Weights of a small GPT-style language model, trained from scratch on English Wikipedia: width 160, rotary positions.
Each number is 128 + 24 x the weight over its row's rms, rounded and kept within 0 to 255. Layers, rows and columns count from 0. Numbers have three digits each. The size before them is the row's rms in percent of the matrix's.

# layer 7 MLP up, 384x160, rms 0.0918, rows 376-383, columns 80-159
101:149134130138091124067102087132160130144116130132116122127107134121119158140148155093111142133088089117192129120134150153137127156135137149148122099140096103143123155074175136159134132120101115135089112120109149126128203150124107115145157094
107:146105118135089143136103147092149081125132108133157115123147112102085145111138135140091094113175102183103160121143142134125142101155097154139117058101120113196103087102146130128145069152141126160158123083104138128146126102141149114125149126
099:125118119122167091111084103140075144116107140150125147118110119114132113127137141124089172169175115074149139100075094133126186122132132115149122118164147105095107135125144121084098108119120099128100132162122105148136115137161081100104141192
099:164122126129146142111122153134091085109159152138123115116098204086119116159164127076141126107148094100098114108127129107136121149136125109111126112157123104151088128112130111123169130096114124133110141132122110105114105143107140129132114140
099:119169154127143158126134136125114158122118117165141107131145172108099104166138140107115111118111174115114159134122162084079207129144104143123148126129080099142098132147161193131087084123102105128154135096133145172137124132098159076146116079
098:116107134156144138148160126116129079189134152110128112122119118100127144142109121114136166105113104106145179164128123144107144138108177152139144126095147107136153165166154149121111093128153126134121143119089138150148120115135116103107091060
094:099140084183099135138147149103080087087100092119120162150113138155122160135144076113116122120109124162150095120118124121136148137127150137132133111173148122116115172115096122145118117167128121155166163136155151123144144102142130120152125107
100:114166109121116113136123138154097099124157120146145073155133105133108100140150144129171136097157141087096134092137091094113107110141191152118134103104103131111143113152134138183118147100124146119111161131143131120103154121128148175131138092